Weights of a small transformer language model.
Size: 24 layers, width 256, 4 heads of 64 (2 for keys and values), MLP 1024 GELU, vocabulary 8192, 55.3M parameters.
Architecture: tied embeddings, value embeddings, an embedding shortcut.
Training: 1100M tokens, 8600 steps.
Each number is 500 + 40 x the weight over its row's rms, rounded and kept within 0 to 999. Layers, rows and columns count from 0. Numbers have three digits each. The size before them is the row's rms in percent of the matrix's.

# layer 8 MLP down (transposed), 1024x256, rms 0.134, rows 13-67, columns 0-127
091:496525477552550509531474467446477501485455497504507606508474480457481509493511516456463541485482501501451469581534573572554544498621569493457523529519507443509454523512500436459438462477501461501485481559504474445506482498494428525561501488462530515488423577496394487451459491527562504549486468467489491482546548407493500463469506553520470533529491537471476495589546565490481470547563
087:519524498541475510515542558438605440563484498515516525497490524493474469456509436512550523514582403540561541538504470528518566480464496500508484488523465477429600529423491557457526453538493481527508531503532481445528494482535480534493482504507506491536535481517460401514545584483576434443482457465528438488525474510498600514550576479531546531509512613454464547517523456460579495480472
094:517502520490588553528543559424549447474491505514470481479460522492441443526471499478511510456519608473539534496409518518479554483603480531430464471458459392493566539565540416513459455459534536508491462525511438493473432482487467526483490393526522517469608488609510481565570482464511536503508548504480492541580497528485524509512548565493518486499529485534440471482564535492531548455508
097:491550462452466457480505570528523534464542497517452596466551493480469500497518506455458413524543498559493526437550493470488470496498565360459461486491516535465478532486473527570472496494437544487488515458526550643449485486557446500453535468496532483514468487458485514551534520520477451474549486528490441499513527487506435514454511511530559499537499504503527458483554505569473509478491
101:533510444511515471472523534470529544552461584440468448510457492514549498517521482557568482427507437571532582445511557414521518474481511479542484526565472450554496523488504504498500447500512514451517444528577507496525512556603475529434432495517497504449535503477503476523398486527451437381559534513503482538525508488521509505489535471534525466468518452463470530462542534480550492538456
105:521569433540580426487503487499506570507533500483502530524435504439544566481487470405523447544529493525530555487512468539451481472449570550562498522532444469586458493554450506549454490581542471498502498495497454468546527601514457480519520474486437512484517497467564442534445482525535459432564440536517543456441491543487558485591513465563528516531487491484523572420516486535475498548516
088:490455501475571506481439453572453561525536541477534518485529562495442544480491535484491453541504476440440445423550505478525461467495484531532483475541519440490537454535492459577471471507470508460414519457486521590562431540537522478495511463479469459570509554415631503407486523459502487492494510499472437453460518577431510578457575542502478507527503494526521475466527476477489483519533
102:410464455481494459565480462478578511467505485533455567505503532489443466510471516535471459501536471513486542534471505490480514467447413513458529507526507488539514528484528447406436506447504541515500475489469507560534536524509485541471505536494520465530535478501532501527432554490492456468443479522497485460463423473540535505512559482361541507548558479528498521459518566481464502463439
099:511500554519443593487547542517511471468518505469529559560484448508532474485521515548561504494465475447480553469497564567518540535508504501501538440439498475529578502492503571572496513468552469411580522488620444528488516441517473470533512479489513496516441444507496486489423439473428494500475513498537446466551479499465593497514495495432530519536555476469506489514426520506511508572472
090:522423453477471476459525564439480555405443498490528474560422510466487520494533428457465532494460490521465479478476533550535532464483473499502468579516489463470517476543528541503444514519505511520480496517557512458485478532538479511550525497504484462509426548555513547554451515515519470454430564391504510553409527388491532478492583517537467518458541444550484518534463513515489515505461
100:471506417502588544526541491500434473458557541506484560467508476488544509551481445431539541545538536562479515510522502547549455459518516508485555516455535458505519543506521465516472515472437488537462522444526496502505482547522572496513478438505450519513526463427552497561509556537517601495427534432495532608476538429526599466524462476447566550442541495526520481526505532457533462506482
088:517439521453561433481534534456644537431488521502475515482548541564477467516523483508603526541511487594531533505441467525483515486511540544547502509536519419521448565511506475452450584523487451509498501476513482513463462577494459514551543537588461478579464550514476436438465459528446472481458500565471509536557475469420524528464498472431413442534490445481493490517352507457501504527478
098:527505512561491497404429499550409526551525515529451460514513418538503506469537580419488458444525494504530459507478512519451528447499512510486518485559473520500531468492487511445579604518595563487561552477491490523491468525487540529541480481493470493499505518508581592514540509442518532494523550579516511506490580465547569512426453486504475524490532464568509548484512504524447514529455
085:547474548381544491535488555478506471517483531475502492506514455504537431457493454539434501495520515473503547514433493488466483468527504550434472512493508427491514429473459500525489551477488445494546562505498546455528421484561469517519485519539491533470535470454480521484539427480519471506475511541508439499589600537554510497489535563532445460438498489482512545530512544428458475441528
096:528502521499465470508523532477437554437582620491539521543490553530516439518486486423558557451542551527561460510451516526445467520528478565557470447478562533558539457475465460508469492500550540489465499471480513528469507473519466444482503462479496493439561527439540515498441485498543468508499463494508498486488490533599552418542497459473488495475541465500474387441485524492495526550515
088:493496545464529544477519466511490491575563508571464449564449484510497507430525445524478485525481442507562556448416460565445539512464504451419452519501520535426488468544499536473483497470460481542478455479571557543504440520494504490484489526479465570511426503488491507562536567561499518509448451435433518515507450466502463525504485536527484457512527496512443546519472487474540475465545
106:482534470540507512440530482526558530439525540432504468545480508484517493492606542493492462465518525456481482469531441443504494477457551517535541532494535495449463537457455538481487492499426492534485449469570465480488528501440579487448568508508502435547543555554467458494525473500524561483499447530476533472439515554497478502468483480532467580483517503455550400455577519467501506499453
096:407520556507447576526502445452506481520487538454518523514516540521450454464524503412471492490476471476554541474533493451490504498528437502465538551488484510487545441566514510494478562494443518502472481477460415516422477443521510538557493480487535533480555454579479493555471460524538528488497477510524514572500460463405489439510484486479455496473482475541453460522501503472395528537493
101:517524516413465517495497572557515534499500489513503477487454495437505498468428489483461449447446488514435556506427638450462544537565503507565503577483465563494497461575565429461537504530517484486518520586496523518518472468528595502547586540503527526496518580509470532429508524465471434488486481435493484464517509472502500507503462471517462461521495454557485466453530480517546490478467
121:486475511486443549540472513532554500510493607484488465502499521540524527485467443474435443500525498530464502475477518510546458503558544470495488490557537467497513539560508510560456495497585492451496502439507418499459512454458522509497491469618510398516418521436467564555462461518565505562543561461515461573558574496463437528439433522554558526436480580522516446448483491512523498514494
107:565480459511518483489531510458552550468560412508528462508478505480513486469489506523542579448483500521481488417521463503501516525508497506474568430510475501477480478434505553490481475444553482515482468472470416565441478470450520530522535457485499556469467459539575556423528482522477514499520498441502512578484553526515546595534531544477487419504455508455500493441445501577437447488498
108:564449520482450526519511524469458442465461519454461447473452523506465418459444454567502485447465482487576449501478451536534469513516491491517471499512456489503547528411469491497518463503517542510537423464518515548518503543524520509468474532527505527491504513425520555467507552497481520463479510567445532499457532485492466482524488548473573454477519514606500491493504506510559518538529
106:488513496507469484569444521465575564495506570498488519440514481475535504473552553572563459498483428522539500380459499508467491567530522549515509564504470500533563492446530454480527473488440470520551384483528530483475559502469488498503456524496462492495559500485509540566459456460487477501510526522459534495523556500504476573457569489556523523500498498483509507491450413491522538532553
105:497497475534460548499463506475514554547487477437550585450475429517489576431525510474512535475562495541527477529443474506526436498441492440475557568564543545559436523510483534576497448558551488486472558507545463471505486480503467504500538435519577501484558501547406460488466554524482546473416476511440519471500502539461443519494500481455451456545552450523552473510475459450502538521456
099:527519463500453445494496512449507527442499489482552562420505517475492535440474457524546498552493553540470508466561492517483499487550438500478501535530451523497458485478494534460445524574499520497463458532538418514457466480504458523489576544499467431499509544470561443533496510455585460465483518489518493495495493376560469511530506458490449554540485520570534447498527444443520466497508
083:477496478460443462508518514509546448468493466478443480467475545541539484537517511536488559546557425521500479541497531562479470503554504483507394494504476401483526556453561515467554555516490559471475441491573490467533467559498487502482467456514510505576482494545478545481503460535537532483429540451391503521489481581529455495536479525470493455489530507547407483500475445525477448533508
094:441524470412550488405432504495455521456480549495433450488496488514481473455524506503519375407571499493518468456527460502459530433559497436564476508470441464492455532479484492514507543513521498514456525495490541516563457429483468560464504480505532475532505514509574512505474502538541502487463557478467457418555512580527506522463502475451596486516473532503513560536483482500428540573548
100:581526461464515518484527577492500578491584538488522499479510476531571435487413563549538533543502485488551516505525528507501434515486494528442511502519511551530529539540532512511563485496509515530533481505483553524500451510528479540511548504618500474484548536555544512468534539470619455517488438521441476540522484487495481504497471473542460550516431514445447501511494453459525534528404
105:486471513497551495531494548488562520465489536436495553564455515563548510529457470514602518516419456511506523463502446545511497453541470519508508519487516451426496584514524506497473482467529499508571467478450468431454523425464479471501548446528483532542454447467493571470492495453534492459433540467498431514488463478475582514449493502536509500522484470407505550441510477456524500546525
102:530553382576496426450488525470521513519465519502454447589418503519512480487426518471481459560508553491490546510507558495476521494500530461505512517514549439493490586514528488510498564546479513475538524517526510447531459522488508534481526546441484525474489464497417480498495531540508476423451428553576520519476480435498550547454419485516543574450512465451486521476507469459449476543545
101:512550485530457531484581558564455480403490504491497485507510519502547470516458588525468530460474441561495463541513483439534495467518500435521491515506477491499546487523499532496494485458528404559476493488527465528525539487439534483505475517506522526467582537548485537515540412481538443549519404480457445528509473474498500501513444475497501485491576442552458507539606566454487569514528
095:499553492482501494460474509482461460463541520526531506466499444514523528544509530551466554555472530577530513428507505525600514411454493499433497426497495508499499511571518487493416553479546468586424541532480479494435546499424477524497513544478490506568404486544452423491512485555484493494522553435471477545552504476519600447492476506524496583457571545476512457489520448504468482501507
111:499555448506480547483502462521558452534460540523480557451483566504515490512502516484556504515457493544462579507525585475428488500448536539548562467428492495486599521510476492571470494475529428454554511493532475516548489454493466494533512455563473585509437491496478491514490570539449511508533477573434486450456487529453472488446475483485497487467526505548589497461467512439448563509490
090:525525442536480487472471565420469489470474528504503498501509526483474528457487534487505385439448473500511544509491505510472521472510463568498465592374534509583524546492494514478552541465461521519486521476490500525530529495565447542452546525493466578477532519458509459453487517646567525499482493463555453540458548435527463479501397534479533556511529507518543494485493461452426524472525
096:492484477530529557509513482541448502504499491474542490502480507446471493434516516542536469503557394442433434512526475498532547542474620510447522563582512443558466488562524504470516441428527446557444446541496460498559512594559477477411598568485474544509519500478517511511448449498444500492481458496437468577520526521513497505449523466496435482507498436522387491451487510517467457529524
093:457471446485466491489564498480435542489481540445512535551489456498507566518486506481552507423484497478499468469480490477507497516532463515541589459519517512443541455470502474541502545480428547499458461443426445471431472474481514499497490450483472529555526537532489481496442529584560464465462505555501514540469562535518462523484477510532509600477440475486505446506515515541571454483486
099:459534491513472445378498443511549477508435526482483487549482504478528487501491448506511553523519521486470481502520564491445436614507498504509475517560499523517458482447473473517584528565500479530506457506518546490540461483577532514502472502503520438502530503518470458490506528529557546523456461451508477619549501475512477522611505513468470536577539485524498469550542533535463457521513
116:526520453491510534519533501488532437427511499486494491460488509461568492497421500484475504495516514540488543543495519486510502516490562554471489518531546436496564448502502506542450499478558451603513466546499511500472571532435501533521486469475425491404499443535504411479526497447487550513487535561487450592490565515440509447617467481579519505493486489455521479562499453487473534545489
101:582519520470556492495550513511527519501498497554518535505511534544606505462535510526548483494454466616499542530490488465509558424423545540494511523480517511550443510400485463504536494501458542436502539498465471478437519532491528535585553487513495543484506487481494468572471450505480530525501447506526462452411408522499506510437500520573486564487470510534471585475498457512565445492522
095:545541467503516527467502533537499546492470463494453486514553528496447567456548466450523458416536502581536460454542555459466439472560487459445506450515552468487486535507522454517501466549533466491458464461453492495528511509450514518505482505440517461490476511482484429475484509483441460516516486453484447503583558501578567524445545476550536439505488500479496518554512536556414406508498
101:603526422403518470449499498503441488499450541424531543442465511569561497545510465548512537532462520550520517459445544523515511391506523529469474601464491502477521459489471554523422493532469523402483487574482476475590452560525569498468462489460573513545536527448506487468477446536523520454483506498487511509505455486493610484420540513437463485512446518483515510526546520519485475464525
103:514473519508516472453446525512500499429530453526483449545434521465512510591530460495593496445548490545451448535434560491507546549459492506495592471539499502502511482480568481517469505528448465503533444497520573565528468433530496493530554455530565566537460440493548552518460467462491544421446536481434522540481532516535434507573548478426496539507544492548487471452456498513492533435521
103:526489455534562506421555500494499528474567485474501477483502463559480495428447563504624483527459477544469507472512508471460554551434445483440503549481521470544502558441480521470525613454515398478507536507491455536496460462521495523551554480377475552473469467512563508551461491523522524526530563538493494489485446547493516469478536504511550508509459536469484517518572414548560526523527
110:474493451470476435424470537498518491533535476474517484479437493559589478489510462467491484479603500503479536523487544483545485530564426480506518556562539439487533499542532487538470559492498450439541512535487551469489453592505434535481470549486450554498520543480497489506503441547529491492479492508452469520526505515522498564533551495515507493486490492523447484519511499440542520538518
089:467469497562491473460574524564490449518510485593492466474486535421468495431502549467540495600552484537543497401533498498458471511524499527430408517570512526418536544530516472455535509498515535520493519509527502435506487527543503512536482548503538457541440545452479516500474461517482478493535513491493534501472511425524521573468488418547477441481515548570414551561495522515461552498471
092:475502486474601512517572499483544431491502509465523459519495458518555503565477551524579501520499492506481498495495492501504516503520475444512564503555535506527451452497527606432523516513483501523413442498495521531527454519536502483612553503568532506535523481484527499507478515443525466458525497504530553570472490505462460398514435461586525481528454483470535579447487493502499486512487
089:547485461465483551506469501544547461506522478481436462440445496443443435502489485512500586541495506547428501495527548509504596472473429490530467459572476487555516509543469558471416516504494529568491530533470503526485476452505464515505511440451501497533523473489460505505487512462535547476528479588560478481581457480469561532449492463471539478468465482526475472397440530460491506500495
106:546513409500509535486507462581594588483436486531454472491513498466543547505516530500523515483445493486450517471487486443537540537491425500466483480504558513507462567466505485536475483478459574503552542515477509525430479509455433574529507573462527478523445448549436510479532474511491490519465523475449480492546500488519575500469528468505487438520534472465560546411544524560400414480482
086:519456537462440456470586524436531481473486476436510482552509527530541498527516518474473516488526584493527576481481498571506474495554477444526399475460474466446517552509504495559453472431517504500512498494518536434435505504471466481467511467523522532469502492463519540442459555444514500525502480479489485565431416530527498532498530438512484496554510523436509457516465445476447506477524
162:490538418498506522456529557549484504457438481482476401482525485579512407469493541555515460517456441468521480529485501471504561553509501452548522515481455476480417479572480432492528577528564502424533491513573450476542518436459508496552513490524497498541459492502538493530544471467534539582544462568494523462503508562531495523487480496492489520425553498455478510500479527490504439551509
120:550481493509502541495510519442435495529433533476464532518474578408579554474474528521463506513526415491515508590478469456522492549515467520470568481484587485536538508457517586504531398520566619489489489485530527505441530556486463541484545619497455534549525499525530543461524464497550520510484442412573499515560514462503443482493492499504493517541479553471548534536475459538455496467459
099:497527479536440562503521511538567514510519505506545513509480526540487523408442521486547507475529548436498537423524396546458518473513417465539508484509485595525500538520531473530514449481537445508551508551423489486483510529397512455497495504473557541469459476522579525544460519429526615565527527534479585520518466484505512540408437524505566543518513543488498499471473545517489557513452
106:491517413594606449464461480547451528507511504408448456524517537536560490503474498496528541457500556474496501488539506491457489521459518497525440484424493518547485492451440446439537520487481479511528491487522519450504470515472450505541462476457451493513562487554480554445439431548473530496569511447559534486520530522494397451486496550547439485544525492502488498473532463559502554433557
109:495500486430487440554483545526458535494515501529513568461469543519483482536589552448491516491498535517453537486523504621460504540464551506524491475471468439488507459543527469465516537483453493531419514481562543561547441483463517597519465515608615529514539453508531491518551476486446485503469505481531502499506520520452546535441471542495477495465549537565545467499546463489478503523500
109:454498484511463518498533486527511561488516476542408478439507429463511516511457476511452463494451482399488478536462503454491522518485529492422426506455470491505487486447478535509513482580499497503529503483419539448475473548467420446497503555489483469594442471589529443503463534475384539482483514524524475433496525494470483442425522446527580501575558475500511454492482562504486477570501
# layer 8 MLP up, 1024x256, rms 0.258, rows 14-67, columns 0-127
097:447578542472580481467500541505495499494550474467509407556520550517531594517505498511494475562464449442514484412477525518457520477541493540575472455469511503494458505473460454543516504555544467468535472512444448472523491538468476471488480489568516445525515481540536580481502437502467479489541490509485556496605470580487518563499473395494497519482532490541519485562497534524479534475521
096:460517508541463521440498436538510535525473532469500568515527559547540488511518540478516506491489456471437474518542531466457458564482512405458615485504475500505480500509463513497466483506427522498498526439511480516571505514487509496535456573491517396558466514506433438469447470626415470496475472573482511477511493526529497494459516490553551540513568546495497505465494525548487428539508
097:496493562497482511512577474545485496539506573470523489498540519517443505470515461471472504592630440523547557488531498478457423523439491503500471577488486435507527509502415562577482542467452516508496481516502533589443472491439522541500464413475527496502521493484520584522531556486533465509533445561513504511455539534500501466430522503483490428460595521438536488600574516508506502572521
101:550446474494434501530499521555504495501515493569483474497506438424432448531577567419505526503573502523552528485452561523497434486523459476505509560450531496472464498428459466505530470495535515482546542439518452521516485551462512603469472474529417448484482454500503553478495483560492497549523458523469555497518504486496525462538467466507391478491581492504488484513459496526501486555477
101:430526504516416529507502513488487389537485550542512440501469528519491503519482439514529435479488529523520496448453397536416549563473501499500491465598512584538576560572496422484558517445431533523519490517554501506521451549526585440442442546533512510445496565443409536524515507525564500467520490557492500476487506494479457498500415468597520515527516504502537495515543517507496451505445
094:471490499571514507463438518425543419447490435520478438513485471497438536532500561560535587549419497435519518507458482498396464498531464494492489522477477510520450458515575459542483522512459520555460618484537514428473524481541496534505503472442557464491476527483506456452486510496499475544453460547453566489448499535529535478498473438590535516496456496543505502468520476486513505528575
100:473505524429404505464493554484508529549522478474515452525553411457447487494531494503575560559477504418475449398536493492586498438516453492516538544545528522531526506530442463568392495501556504470522518517446503472495515473503502501512531504549400586539523427471430466533529502453517520482532502532459479451548500538519543501527533461551502514546499500540508507512578508516510492507472
100:458517462492482493479530549469462515476479484550483534463491431546542459475496510553429487447526557526483522530506447522541468500566515496489440440501469508558579535517539542530533579485551479464526534513478438495477444581496530549452424485468515527471584486507534509464505487457534476488478541446473501445555558504459534481508500506475461446612440467422411467540448579533472599439438
093:573570465493482510482482445467522538483481447497558503614464456507425491538556552532517487527443553469488509445481529506578538512521468524530522491583560497396456502521556499433467501371498496477526382461515489445438523559535505533505452556547478583595491488498575481476478449463478516549503599468484486491507436422480536417496544495553510506482543451452524513481454452508489458526508
103:443522515547542499519474536447465463556559463513484525456446483497543496414473461469527502513481505495485469521479479505517544487501487507472532517491554475511418493571535456477464480537494488505485465515416558497470487551467490544500540487410560602499566535514527443497547494515492553473522468527504468457497466578495614426574503563499472554414542603479540513521502478562505486537559
102:528495458555491485522462441487543512478561531497441485539464414387505512515500537593492498511465478488526524548534402485456572506526422514540493519479509543431518424524532527506558487566512537478477461540479516490502523528492545472432444513474501528505449411497536562465572548483446551501485536503495527509523521480475481512547463536596433536478439458514493463480561532593520484507523
100:512463506462553537515567508521542435484449440514422518516538486574513470528445441513481573439549529466513433477458471536502491478490491526552498503479540505428461507537439509566530470518534533477476479464473444483587425462478582487442474496515453525468493570536544477520442589554492518520491552487497480535496449479478498529582505499405434457528547485435478591468549544533484456492551
087:461552466560526486483509482516428496557527518515539518448536574570441514493535526400487495489487505472510458502516558492515515575474585531552553532484541549509524565468463563461429452520521530596493469454452528482484559468459466498564398501481583481506505456534495539485574554494476447523582562537496516493450495499515520506573496517495463512539501532493415553488495464463572505510428
101:552509512458524507474450467490512514493462532562482469503445542436527426489482521479559454414508484529565524516508509500515473537549554447491540512514503599446510467434511452507520555580531453452514485492512506540459560515540466425546443509490513511479487446505509474520426478467434510409504568479475554455548575455511484453479498552572493445541571496503463426620464534491559485497553
093:466526525493486569519511544523552497449509466537511467466591494506494526487478563455479494545494520429525486474531510505574553531454518510511481491516499464534541510454486453563523476557412528541493468489513457480568509409548520503432501432535492525435445533445505469510459484423524542524466501482560469504441532492406538432506494518520477427495500503450482563496537530417524451479551
106:516452534536479516482492402529525470432477424485475496523445566565483440546513547463556520571460546482471459531473452526486487538546417513513475479561469532446489465451465477449554597525538577491587462443513457411440473442468428450535535536464416479504504554490502543501558525473504515517505523520486437498505514505488488429511457506551490547526429472553490524451465533556472453448468
101:465534477451524457456516499490430536469468509453529468549542472512538458478508447473491455562544507468434529542397442468484504519504505508525546562543480513530513486448535544547521477472495536522456522551432463548393499567454481403500497520577504479520444535474523554530526549509440463532510502488483587432494460520521487460475496451531547470506451445547532461462555536524513496486464
097:520522482538461475537466572488455485446529498488535492509483440557482508460513546449520530466537512452492545504447510441549536523474564505569514487534483520535594533479538516461445459582470513475492458453502568405540516538511530459451505512440539468527502590531560504504563543535489507484466476552517503471532548486468433562477457469484448505516633440454493478510576530546481533418489
113:464453527540457568541492506515556473498464594487570467542437508523442547460557537540509530560533542542471561430496431508506479503524532523433510487511495530487535462516465502454486496467589491484485432512494459454488548495537429505505512470505451453511494484471555445593433464474453489478434504472540495533549565421522499499499412566533489499433484484532436545460531534496475598541536
108:445533470399464520554497493451520536599462437572567556466484427510454427458541493519567499498533413528515563539541478429542461595506551481486513558542542528527530548494511489471454478507442572542527493554510509548455474430456492555512516481555515470507515439489472465522520463472467511450470469484428478492512558537506509581486528513450470476446480452502523467444484469473522526562543
104:523483542452512532481503527488454438569464455449501503525465505463529552508539572526525535513448545473546423589470511472486478554587449407466546432417525436590487485504467560501547474447553544507465497508512521510464517484490439525498498543522515483501431446486505537414560567457430519458576538571552497445516525453447480492490564480559495516515564445547536509547471499423472481497519
103:583479544443498512577464480595500543475507557567444501390507495511480517488505458438482567560489438499490461417498509480474430508542434457538497550486483485451422504477491461499515515503441479571514517502509511507483481520479478432514440538484494518494543592558539617472433513517509450490474489512527549483439517530495448535497542425523489470519538476487471464533435491489469507580569
102:504484512462510413554478415550438507491471514531517575529510568508456510444496525519529537421471519561528471490443467507492440465463434517437518496484539559474450452510528490562522493525463440515448536486499465577457496468441415522483506508436561518498551503523529509455455434475478524521504575446501500568568490518539483477482549499564459469483509494564427551480514523555515491465463
104:463481538533510485530469431543421498455473504561445470489495571532489474468481440512522496503500502558508421499502551472491455532533497539488508464583534437467486498485522454468507565506535568532485453543483543489534506473455499477510467559529512559503504436545511442535468477544548490458539547470485464478570574525586472515543531485531425508452594503507558434566487498556568523535486
093:496473487504590534469435508573574554471474493541441522498539536494505518493494540512496531498479547484576526530510486462540492435491519547476548507494460502455503443462534412493491481446487410508483498503566443505494548473506482455488525506491472550528547479525538513485512483489512514523556466450518597444508523543531507440483449484501499550539528525486505462447515531510551516463563
096:522537543559494454510496481434524484440504453532559455573500518477489434493491487495389526480515489522549516466568431534497517560549502456469592495515487516535538471542486510565533563503456517554548501509518551551545538530482433451474482531512573549483457578477534606539581534482528555508463491568539524495531513476495462411462524424540502464554527556478443531484582529563494497520466
109:521558573446507549490523551501492559498450509469477466437557518463507503449561532469471533568567578451496481436456483487476524505522473571474480456457508545503412518601528515506520517432486472594512493474457539445505480549508484546469483512460492493528542561613528519510464481550475500539358465497516576461464459542438483523501500497505511523515430482502520472471495527546515497511514
101:501570481456480522550540466492441445429496539428524464414528510565445507501511528510500545516491516471547558506451463489489506446586505509499482501555440470470475578546508458443529461462549470471553497534526508440544497524463555461508510512517577471494526524444432525522444477526452495491531570480468462548504432460525521449477516501521523554474534500455486501510469428534480560498443
095:443518519508536600503540515528480502522594505502665496484466467528542506491507462432521433459484437507484502470512494503477518515530414534547528504537511529493425465482513461498532518524539448504452479490479486482460464562452467593509501446536444468461461559534491499498479515528446540482528477540491483511533483461519495571497518477475542584551522469507541489404487481443548529516471
098:536539505475440480509557488495457521450464502424487486476492488520483424520515520496485511607460519520471586521489492473527480506514532437470536452516497488488496437494509595374452486547497458456488519516530546397493542511551521474468481574408525501547520512519490543517497520520509546498460426542505487551434539455465552572498459435526562475549560484491531481510533516479464479433491
097:573501515463474461567477509487470576517427393516526542576547511435530466478430514584479514542490534466435484540536504460497495526531403498503541541446518516469567546487504520515506455581476453459501431528535501527507556585461502489530575484476471523469515429502405448490441459491406525542507532498522506443501529550426501495469484468560568435535493507471565549505501464449527461480502
115:420459491483526456502472499496520488527467428490540590512547471496524470470477525508516513530376555484481477518523488526451521467497582537504488495487592611488527490475459526431481482511459503490475501517480536502499500542519434477508475496509423593548428457456492494538464522459447552465548481505474481481486606553521462519543497511501451480440550473510478584499455519445548500541549
086:490533514573532487503469511468482445500548504495595531430493483548564429476475512571475516426509508487502488481560487470545555417524467575497551552459525483507507554516482498494551534460548492514557520471569494480473509597532505526444476494541492435507509538478467431510519499482474492460529567456475486448493484449517513550489578492512486453561524459491568530467541517528516528508557
099:491488545512505510486463500504505511423403568513447495514550518533440439463497548537550517519411485500450498533547540477479505549549529499500487462598509494496520452476528417478439368539486528494491474518464489467423578478474485480539474590465511457520506562528468416490506491476522451498463503601585508457521550528500486488540528476508473486455457441451484471454503491491458493489489
097:451494537443505517521493473454512467478560463505467477524539539499538527513549538489505462412424476461503527428469464456538434435516585470511536488585561439481510487533494462488424488537453468506469486585524484510476524505511452553403507487556506525522495540515555449476535450538507495494465467501441504555531489586465419561471477563498453523470499520427536503478483421457495566517531
100:466436502445548518458507441456555497465520524507466477517529428521511507498553524478527534557488530561442486443465487557516446544506495595471491559521527542512527555511546446533536499548505479436465617569452499487473483447591470453512503470517518502609515469472443472513503556491519516527523534532510476563539486470522503448556479565414487515484479455537522515515518492515528460460503
108:448455508482458533485502476434422516463494528497541546484506437524528432480509453472421509592409529556546501517454546449462519554516549444516496540430503455538502397504446468562443484502484505432445524507447667492422522482490547514606540431575504543489520518479499481548528534474529510511457480491405465504557504408481535516588490532521503517458506519462561496536568531519497541493507
100:480441581459423480556502455471482542527519448503543444454442434530541557457486453476578578502472564526552445522486508433557436456539419496497527489421470537505440525511533515476483407505473496500556581496535450523446457470481444504508549538575530533498479504574544471502576577483420533498442492494477485478478591565526567533511545449471430487481491495477427534497530506473565477553456
100:489551523504507525498453548535553432487477500510503545534536441492426515434457545478520506489508517528584490484484499432487570448492507483493511446446479460570534498504429490539465624511537473512460515462491508485503504501499543409458434402477464490473526508436532542475524483497518436492529555608502552495555476473428453471448553563454518468468459453533528506441523513458468496456431
101:530495549438457494500518481523477517486462464486527491517497441584475436523522430506504437471508466558520520473498500546574564543520559540510473562457477482488599458522474551584378397469448540512491504552498456476505526557496535471535461491492419503472524505525450490547508556525501477528503479495504422498454511573481553462465542443521388440495495485432457490527512538479493493473483
099:470531557452484483504493483479520461457499530519565565530486527525601445479477543485548510473531461532529459574485521496554512508527543516506467557530505500585501526525516451541513467539490446495483516492470437533525531534524529500465540472543483511560505528484526532495523448521558513543512518517569525472487485554477499458518499533466572466568423508505438538451418480503507583551527
106:503482488510520500481526535549578519568517477425525456551454497545522538465483538467480516516504522536549507466449486451511517505522442471499464520551463489587542486496570534505468496513514462494491527541488487480455502549583456497604502523493430530521536476540488545551447517562550547544448457487434534492517573463531594518485510556532532494499429503616481540579517477459519474513474
102:467511528517538528466513511553568520503562532534484496502464507510576593504540430495539506565477489514451506534484503544528516532524501537558501412519539448456454495536489459499529488567524552536523533475478480478438527467531481493490526496528488555462508498503541563471466391543516514515492514516452417516567503609465537524455497497494438541495474439361503531434516498527544461537464
094:547538509429480468526455453517539521446560518592511455522472462523540506480460448506420527476422554483491524574516459479577499553481463433485542488437481440506503502520517480574490488440518483571531476404515514488486509484481521534479489450508430495535568536483486443527550511486513462532516449451415581486512541497468516432591551504386469524558499509488523533525478554528438476501534
104:518471500531472509542455555525407453546471562497466538527378485514474523439549536563550464504470463452530485520541435475521582563470504544553465537514513544449558516458549466447527536517482523502460558507509516547502504484566442478503481520484425415457519547530529589463450498525505539514499503491555472451518529487486417473510512573473506507460534526494473511395525523478486590543495
099:446513464518460473455484497520434559503522517563517471517478468513506563464520547503499493545454540482499473522526441521484404484499489505485518525415535487484556505455428501433510418502493510482524486491504519448513499448534570515504443522505532449466449552437445480441472496561569442544439543497454463513476522538515561552522566570505450494468526532477472585536438462501512509524520
094:474432584582491474502462515425496472502511550412495507522517546524465467483484615552530497522540476525513478515541537570560496427559515513506496490477546476503477459474470512527459494519545450545569576513512469505493514480434509460494529476441429501495543537574554616555504555498453533505507478447581554513503544430479455460577519573531555522510515453452514569515515542444550516539532
083:553529548492486465530432475496484502499442513449493525527488492519480478472519472535519519529447516549465457493577463493494459546517497477527502539473436472335470526479444478445521521486443450482541497331541523384505502516532548498519476509518502494527527525481496508504462525485520475446512531509569466451563469508514492469495481480517511511507487478502585467536496483532525461378458
116:399582465464500501539489541554504530430539518533449510516482533516563517422519433532509493520479493446475487532516515449482540460497448493497529519484479512521481461574494480504532498475494458492590532450578460472546528462398549518465472507543563497453497572499489499489526581545563477547507494538497527500520463560468487567498440449504430589473533543507504474485498514494534461572505
107:497548535451513524529443480447447526506481560506562497510506474457460535539568510615462460570399483452562386462511481472449443520535511460492531437543524501528490468464420522476503462512486465540515502477498548492520534497539564549494486532554445479492488578529476497481506467476549510449504449539581474506464532441474450478463521469504512518551552505454508573516451497511532443454537
099:473510577514506477538526395435558506503504444503533576502467499539511490434499513501508557524494478549512534483440463556482526405534492488469476517456459572445425468471523518504398472540458466431554605543468509507534526467436490459530414472470500494533498471500507460472484524444524478452526467514456515574594519504524506493537446538498531500508513544460553473448491484548475506547509
102:459523559483503581466444439516501501482424503500501570475542456471522520551417538459506501466574517489536493461513509544497506443433496486465533483534523486484397457472465493516560485435496435500465456504445415519484498462501498449454450515501523592517514475562525505503455469477487552425523501482423508449542525461447438431541487537470521509518514568491414484503523428498471515493427
100:503444496517486491449474496500538523547505499567522490510475552497497393535525504510414579518560483525448501415559522531552422448538537478448491494476460533495529453521500538470558484570447554523391477484470557538499464516466510524491487534560601536466553495486586485526486530464489554544485491535519499483481600490464540479461456479495464416546460544471555474475532527509532477553454
104:500501513557540498530465510545577464500523539543504553455468393481495499538477436516518478513536525504548520513541498487534432489527503488457452522491531572500486516481500540502481494493442383479525517500536526471519472436485519519473452499488507525501550526498476459490464457573413495513484516488565524497493526555537532531463520535499392466515464489519479462578479525582510504450479